config.toml
n_layer = 14
d_model = 576
n_head = 9
n_kv_head = 1
head_dim = 64
d_mlp = 2880
vocab_size = 8192
activation = "gelu"
norm = "layernorm"
norm_place = "pre"
norm_eps = 1e-06
positions = "rope"
rope_base = 10000.0
rope_fraction = 1.0
qk_norm = false
attn_scale = 0.125
bias = "none"
tie_embeddings = true
parallel_block = true
extras = ["capped logits"]
init = "normal"
init_std_qkv = 0.0247
init_std_o = 0.00466
init_std_up = 0.0247
init_std_down = 0.00209
optimizer = "adamw"
lr = 0.000915
lr_mult_o = 0.89
beta1 = 0.95
beta2 = 0.98
lr_head = 0.0117
warmup_steps = 450
schedule = "wsd"
decay_fraction = 0.584
decay_shape = "pow"
final_lr_fraction = 0.0
batch_tokens = 131072
seq_len = 512
doc_mask = false
train_tokens = 903400000
steps = 6893
dataset = "wikipedia_en"
Each number is 200 + 40 x the weight over its row's rms, rounded and kept within 0 to 999. Layers, rows and columns count from 0. The size before them is the row's rms in percent of the matrix's.

# layer 4 MLP up, 2880x576, rms 0.0528, rows 747-772, columns 384-447
096,208,166,177,161,249,144,150,238,227,265,146,202,230,165,211,147,247,269,173,203,188,193,188,199,235,137,252,178,166,228,190,222,236,134,206,227,219,159,185,150,183,129,233,165,178,245,230,213,226,172,237,185,171,272,244,282,203,206,161,215,175,247,212,174
103,154,222,245,173,168,195,258,164,194,178,147,185,192,246,200,175,183,194,214,237,248,208,199,306,219,194,167,201,224,193,241,190,195,252,240,223,187,237,233,225,259,190,235,212,207,178,182,208,170,140,116,140,196,215,266,226,222,212,182,170,171,193,186,213
108,246,169,257,176,265,144,187,168,189,173,201,216,179,209,205,158,238,204,134,151,235,241,194,187,245,210,190,201,223,200,216,164,124,132,256,280,238,211,208,202,279,131,216,191,192,213,221,188,265,124,173,225,202,228,185,192,175,242,150,201,238,196,251,236
098,218,226,220,205,251,250,221,210,214,222,201,173,158,220,213,220,293,179,205,228,197,164,208,158,252,198,189,198,223,251,252,182,235,216,244,186,181,229,181,148,169,185,249,226,172,173,235,205,248,141,192,220,166,144,223,264,232,205,172,176,163,226,219,199
098,146,253,213,192,98,205,252,136,215,181,200,130,253,126,153,131,187,254,95,234,157,188,174,241,186,146,201,184,187,198,273,137,255,200,264,221,147,241,185,115,191,153,182,177,219,151,175,215,160,203,148,97,192,235,158,159,214,163,159,167,232,149,235,297
101,214,109,205,135,251,167,212,141,222,197,221,227,171,138,156,206,189,230,225,222,202,210,148,254,226,255,215,146,209,262,190,229,188,242,168,241,159,208,161,142,177,184,252,186,224,239,158,192,214,169,191,227,230,192,225,160,91,150,197,202,140,268,198,164
109,136,258,213,273,205,184,135,269,122,128,152,185,158,190,211,116,117,185,215,244,219,178,228,217,127,207,210,113,232,155,229,226,122,262,194,219,197,214,199,260,269,220,209,182,193,162,146,208,241,184,235,231,230,192,262,246,177,175,190,200,106,176,273,152
101,262,222,216,197,157,198,161,175,196,261,230,171,87,191,160,158,230,230,224,206,187,155,230,246,164,200,213,226,210,214,202,163,136,180,249,214,259,152,237,237,264,272,165,251,164,276,206,185,185,196,220,274,286,225,236,159,211,205,219,166,121,196,196,225
098,290,232,230,121,188,187,218,140,220,236,241,172,211,144,232,173,199,214,203,207,172,224,232,140,233,232,188,190,283,215,179,214,162,161,229,211,196,191,155,99,229,243,213,164,230,183,251,223,200,211,167,108,197,176,96,203,213,235,162,185,190,165,190,153
101,162,203,223,216,229,270,257,236,200,249,202,189,201,242,208,154,225,185,250,167,125,171,230,269,238,184,237,135,217,202,138,169,235,162,199,174,163,266,228,164,168,181,92,180,251,216,279,209,193,217,146,190,203,291,171,152,141,165,207,246,151,139,206,254
099,171,195,203,169,216,189,209,209,189,209,185,154,133,204,211,204,218,233,194,266,174,88,217,216,262,228,196,121,223,207,132,191,161,285,199,271,196,198,218,176,218,231,243,161,195,183,230,238,258,228,181,227,221,164,216,134,149,120,146,188,193,217,148,134
109,136,165,210,145,268,159,205,176,185,217,154,214,194,192,163,184,268,164,168,203,165,227,206,196,149,251,204,143,156,234,194,214,210,162,269,275,191,249,182,130,175,245,214,252,240,183,258,277,213,231,137,210,186,189,148,232,139,188,139,206,221,213,160,204
107,201,190,226,230,194,225,201,209,227,158,165,191,228,258,250,263,203,208,257,212,222,181,262,264,227,230,232,191,211,264,177,210,165,178,233,144,234,243,169,253,212,201,275,169,219,260,253,224,229,214,210,179,212,195,179,250,192,157,236,273,229,194,190,157
095,245,172,213,144,284,247,223,149,197,246,181,132,223,275,185,166,233,189,258,242,270,204,192,192,220,192,220,173,156,281,198,182,240,213,175,192,157,236,245,158,207,170,153,187,274,268,263,288,233,161,218,189,271,248,194,176,196,191,195,197,186,160,207,202
105,244,137,173,172,191,173,40,209,135,153,109,135,171,218,234,211,171,257,202,233,176,209,197,250,245,219,183,186,183,285,135,214,223,204,192,252,232,213,159,228,158,176,178,205,197,177,168,185,195,135,189,255,171,218,206,215,179,189,179,199,182,203,180,228
091,190,214,143,176,207,242,160,199,240,219,190,217,203,131,296,221,227,222,131,152,231,175,155,181,196,185,201,140,168,258,236,185,212,186,209,167,221,225,194,142,163,143,211,230,199,190,199,130,150,182,158,171,270,139,204,182,231,167,207,219,148,251,224,188
107,190,214,238,172,165,210,169,196,212,145,208,213,153,202,182,231,243,254,201,221,322,188,278,219,201,242,199,153,208,203,239,239,235,143,146,167,204,230,267,277,206,290,186,205,236,265,247,213,155,120,192,139,200,182,193,187,173,104,244,178,254,161,204,199
097,192,208,229,204,153,237,253,236,148,193,187,109,197,287,248,201,245,262,182,232,225,114,202,207,194,213,174,245,246,251,135,171,253,128,183,272,134,201,215,232,123,209,184,257,213,207,150,102,252,196,186,176,231,211,215,202,165,168,157,147,243,113,203,278
106,173,188,175,211,208,188,185,243,208,235,205,211,153,198,203,155,217,202,181,274,155,137,209,265,210,223,215,202,213,209,204,256,237,227,202,231,202,264,140,157,180,205,188,192,237,247,176,245,261,248,191,179,189,240,251,164,64,193,94,173,229,136,213,167
104,258,111,173,231,169,222,203,156,241,169,209,213,144,198,168,200,199,142,210,226,223,198,140,261,168,196,205,228,212,165,119,238,212,163,202,263,211,211,170,172,241,205,245,227,117,159,157,179,256,210,157,246,248,294,191,230,180,173,118,162,149,274,222,198
101,238,212,221,129,205,232,252,288,160,170,225,178,237,248,181,189,135,206,171,223,228,200,215,223,213,262,194,262,178,233,142,186,215,206,236,232,208,238,203,218,198,206,171,203,231,222,160,158,160,251,156,239,193,235,192,192,170,220,145,155,170,204,258,124
106,162,236,190,222,193,243,186,185,166,211,161,209,203,177,227,160,163,206,188,339,218,134,217,190,250,167,185,237,235,243,207,194,145,223,181,215,182,165,137,203,199,163,221,155,241,213,234,215,164,215,182,174,226,227,227,215,131,233,206,151,186,156,205,255
102,210,190,191,177,199,162,104,248,212,234,174,153,205,70,230,127,211,279,246,276,68,138,234,265,200,104,189,179,203,224,162,296,169,200,206,210,162,223,206,221,203,129,171,230,171,223,299,158,312,107,165,196,202,201,265,159,207,236,231,135,164,248,165,169
109,237,144,221,203,201,238,294,238,246,153,182,132,226,240,203,167,198,235,179,249,187,215,208,289,128,297,203,225,213,210,145,215,134,178,219,247,165,200,184,206,225,146,287,183,224,233,275,264,289,155,232,202,274,202,234,202,186,162,202,208,173,120,179,222
101,207,188,232,203,236,271,156,147,210,169,201,218,191,128,249,159,212,238,227,212,270,149,246,154,183,223,142,164,298,202,219,187,176,184,218,173,172,201,146,181,150,217,222,192,270,178,122,188,262,219,165,171,233,192,176,163,195,141,205,156,178,186,221,288
107,193,177,219,201,155,221,208,69,217,168,137,169,219,232,146,158,227,212,208,205,173,141,171,217,290,258,261,236,219,223,185,218,165,172,179,224,184,284,264,212,174,165,160,200,233,135,217,211,183,201,170,168,212,139,198,176,149,254,160,251,237,201,201,131
# layer 4 MLP down (transposed), 2880x576, rms 0.043, rows 747-771, columns 384-447
090,226,270,218,164,145,153,203,209,191,246,205,164,167,205,162,163,97,133,178,238,203,185,258,211,242,218,208,166,149,203,197,219,154,280,206,188,206,142,150,183,160,197,167,194,135,228,225,153,203,190,191,291,227,228,91,158,241,189,174,165,220,210,142,187
099,174,183,173,180,231,228,270,179,242,165,272,206,156,169,154,225,176,258,144,211,256,174,112,214,152,295,278,185,238,233,160,200,270,216,181,219,203,230,197,220,190,153,222,222,165,152,102,199,180,209,221,219,201,207,119,279,197,175,233,156,224,156,144,184
110,218,220,148,293,198,195,185,191,201,177,167,175,206,155,240,194,163,245,172,254,208,163,269,246,160,191,106,114,224,120,223,210,136,208,167,216,204,121,201,220,257,249,190,242,200,150,212,181,202,206,183,279,235,262,313,262,142,150,167,223,156,235,207,195
099,229,181,161,219,193,157,214,190,173,176,201,121,223,179,270,230,101,196,133,230,203,223,221,177,220,237,233,247,202,155,149,268,213,217,242,230,161,178,238,209,221,200,210,206,292,212,228,269,220,235,235,230,170,236,174,197,91,243,214,179,231,151,193,217
097,155,194,198,216,203,275,232,172,131,242,242,258,155,146,257,247,170,237,289,152,213,275,215,195,240,257,238,232,219,232,208,212,142,225,184,195,297,174,170,206,206,253,280,173,202,280,211,144,207,186,229,246,211,144,180,180,141,284,204,231,187,229,175,90
095,263,198,196,205,153,260,196,191,158,278,219,225,206,229,224,186,162,295,169,159,213,136,161,219,255,187,197,191,269,208,260,212,154,207,178,216,181,173,246,189,230,173,140,240,212,165,202,149,91,195,182,148,111,194,329,177,226,229,200,178,191,183,140,190
114,217,172,197,214,214,175,218,265,211,205,206,221,201,198,184,177,198,207,179,195,248,179,207,219,233,213,169,229,247,231,207,139,120,224,190,222,162,152,140,194,241,199,162,202,186,224,179,199,177,126,219,180,221,208,177,200,242,213,134,221,213,150,185,182
101,188,156,188,175,170,217,223,224,185,185,216,146,167,205,241,299,144,223,208,187,198,256,222,182,208,219,201,225,268,149,253,218,217,212,204,273,220,193,151,150,189,201,183,161,183,149,178,238,224,175,238,226,138,180,272,237,210,204,118,146,236,135,195,225
094,204,205,242,187,227,161,197,200,180,144,177,172,220,222,239,223,148,237,229,222,248,225,143,229,299,233,170,241,204,139,215,198,210,194,169,190,213,222,274,189,170,155,206,253,132,194,170,268,221,194,194,204,172,160,212,243,212,105,223,142,214,198,157,286
096,201,200,175,137,185,182,148,247,201,170,149,162,227,207,231,244,157,177,261,236,163,254,272,233,204,184,196,224,196,226,224,154,155,243,209,146,236,169,231,252,245,212,264,230,214,227,175,190,182,165,177,217,244,124,178,184,171,177,185,132,174,235,108,223
099,227,171,214,209,146,282,159,160,271,188,183,228,191,230,244,258,194,224,217,213,232,284,245,154,177,185,230,196,163,197,311,167,314,229,203,286,193,232,171,230,236,151,281,265,194,195,92,176,201,180,196,215,184,228,208,232,251,229,196,143,164,198,219,138
087,206,170,125,198,221,205,204,218,184,222,139,196,173,219,140,180,201,233,266,206,222,319,141,272,176,250,244,154,192,151,204,89,181,200,219,236,220,229,107,176,188,163,226,205,189,223,167,227,269,178,192,166,225,222,204,228,203,255,255,176,212,280,200,164
110,206,160,235,212,196,152,156,275,174,219,223,239,236,197,191,203,266,182,159,241,215,273,173,233,198,141,274,213,185,135,215,241,209,201,132,139,195,307,279,231,224,225,203,231,197,218,195,115,233,214,170,190,193,209,187,238,210,188,191,208,173,229,143,250
091,256,182,250,230,155,225,215,218,229,164,226,224,196,162,265,173,217,183,193,238,179,179,262,253,213,144,112,202,223,241,245,206,212,139,252,188,285,194,146,207,164,212,241,170,214,143,213,173,107,182,214,156,175,139,204,140,243,240,149,210,191,285,179,147
104,186,301,161,155,189,230,205,218,225,179,238,207,242,158,241,168,178,215,213,194,240,210,197,245,217,207,173,221,213,157,179,73,196,171,190,231,172,166,193,170,198,315,211,260,195,208,201,175,173,240,188,274,165,255,173,207,129,194,206,180,195,237,203,177
089,175,248,95,205,172,187,197,163,292,271,293,166,240,186,154,196,192,184,213,221,290,198,193,233,176,228,301,230,274,215,185,187,166,238,212,254,243,138,168,245,224,187,170,208,212,293,186,230,235,198,230,265,236,212,178,201,191,266,177,185,229,194,221,202
105,261,212,211,206,168,193,218,205,173,181,207,207,251,243,108,248,157,206,238,234,246,249,285,186,128,182,233,243,211,198,192,295,277,208,182,177,201,284,212,221,169,228,160,208,222,178,306,201,95,229,98,215,238,157,265,229,197,196,137,86,224,193,198,214
088,155,213,212,181,161,220,189,163,264,201,167,199,251,200,196,217,161,188,241,188,217,273,193,189,239,237,167,232,211,146,232,217,160,163,156,137,216,275,178,250,145,184,199,165,199,276,205,239,198,202,161,266,150,217,263,207,197,196,152,251,144,136,241,181
105,127,222,135,212,232,227,147,239,253,212,228,93,226,206,273,200,203,144,231,195,163,272,134,156,228,204,171,175,138,251,267,223,216,182,200,155,224,162,256,222,184,195,165,172,175,105,187,227,219,117,192,224,198,194,248,104,276,285,204,197,252,204,158,232
111,179,169,189,177,224,238,239,156,164,241,229,225,242,214,238,215,149,241,163,134,157,125,199,253,150,111,207,220,183,129,278,232,127,202,188,130,220,232,245,208,204,210,198,246,297,105,216,181,205,202,214,237,169,204,182,209,191,286,282,162,221,187,182,197
098,177,169,276,207,231,187,196,225,191,144,173,228,193,225,227,193,232,238,180,278,221,201,175,230,211,159,188,197,187,238,197,251,207,158,194,197,261,193,208,204,170,161,159,161,192,212,133,211,188,169,183,232,266,228,136,209,235,128,196,230,180,276,230,182
103,249,176,220,195,256,225,236,213,205,228,266,140,234,169,157,184,192,187,190,185,205,259,240,159,211,217,227,203,130,275,143,150,266,208,235,203,243,178,198,214,224,119,242,262,216,226,220,146,166,182,206,171,195,261,215,223,113,238,260,261,206,141,295,259
100,176,173,176,190,204,254,194,227,171,137,180,169,210,157,265,187,199,190,135,212,258,199,235,194,243,267,198,200,237,173,191,173,285,146,155,236,227,124,191,193,192,287,202,195,248,186,215,208,219,153,89,233,214,192,249,195,209,246,182,189,245,145,167,227
122,225,163,224,171,164,179,252,217,205,162,284,290,198,209,208,229,198,199,147,186,233,252,220,210,158,188,232,190,207,170,171,200,175,156,223,191,213,199,201,186,221,152,195,148,241,197,275,214,166,179,205,196,179,219,237,214,211,182,225,178,202,217,164,182
097,285,171,146,201,209,201,208,264,188,249,203,190,159,190,193,204,157,210,296,184,141,226,251,226,258,244,232,236,195,206,107,207,208,202,215,190,261,241,260,181,197,97,142,237,188,168,265,212,217,224,197,214,208,180,209,231,131,185,239,214,176,191,151,255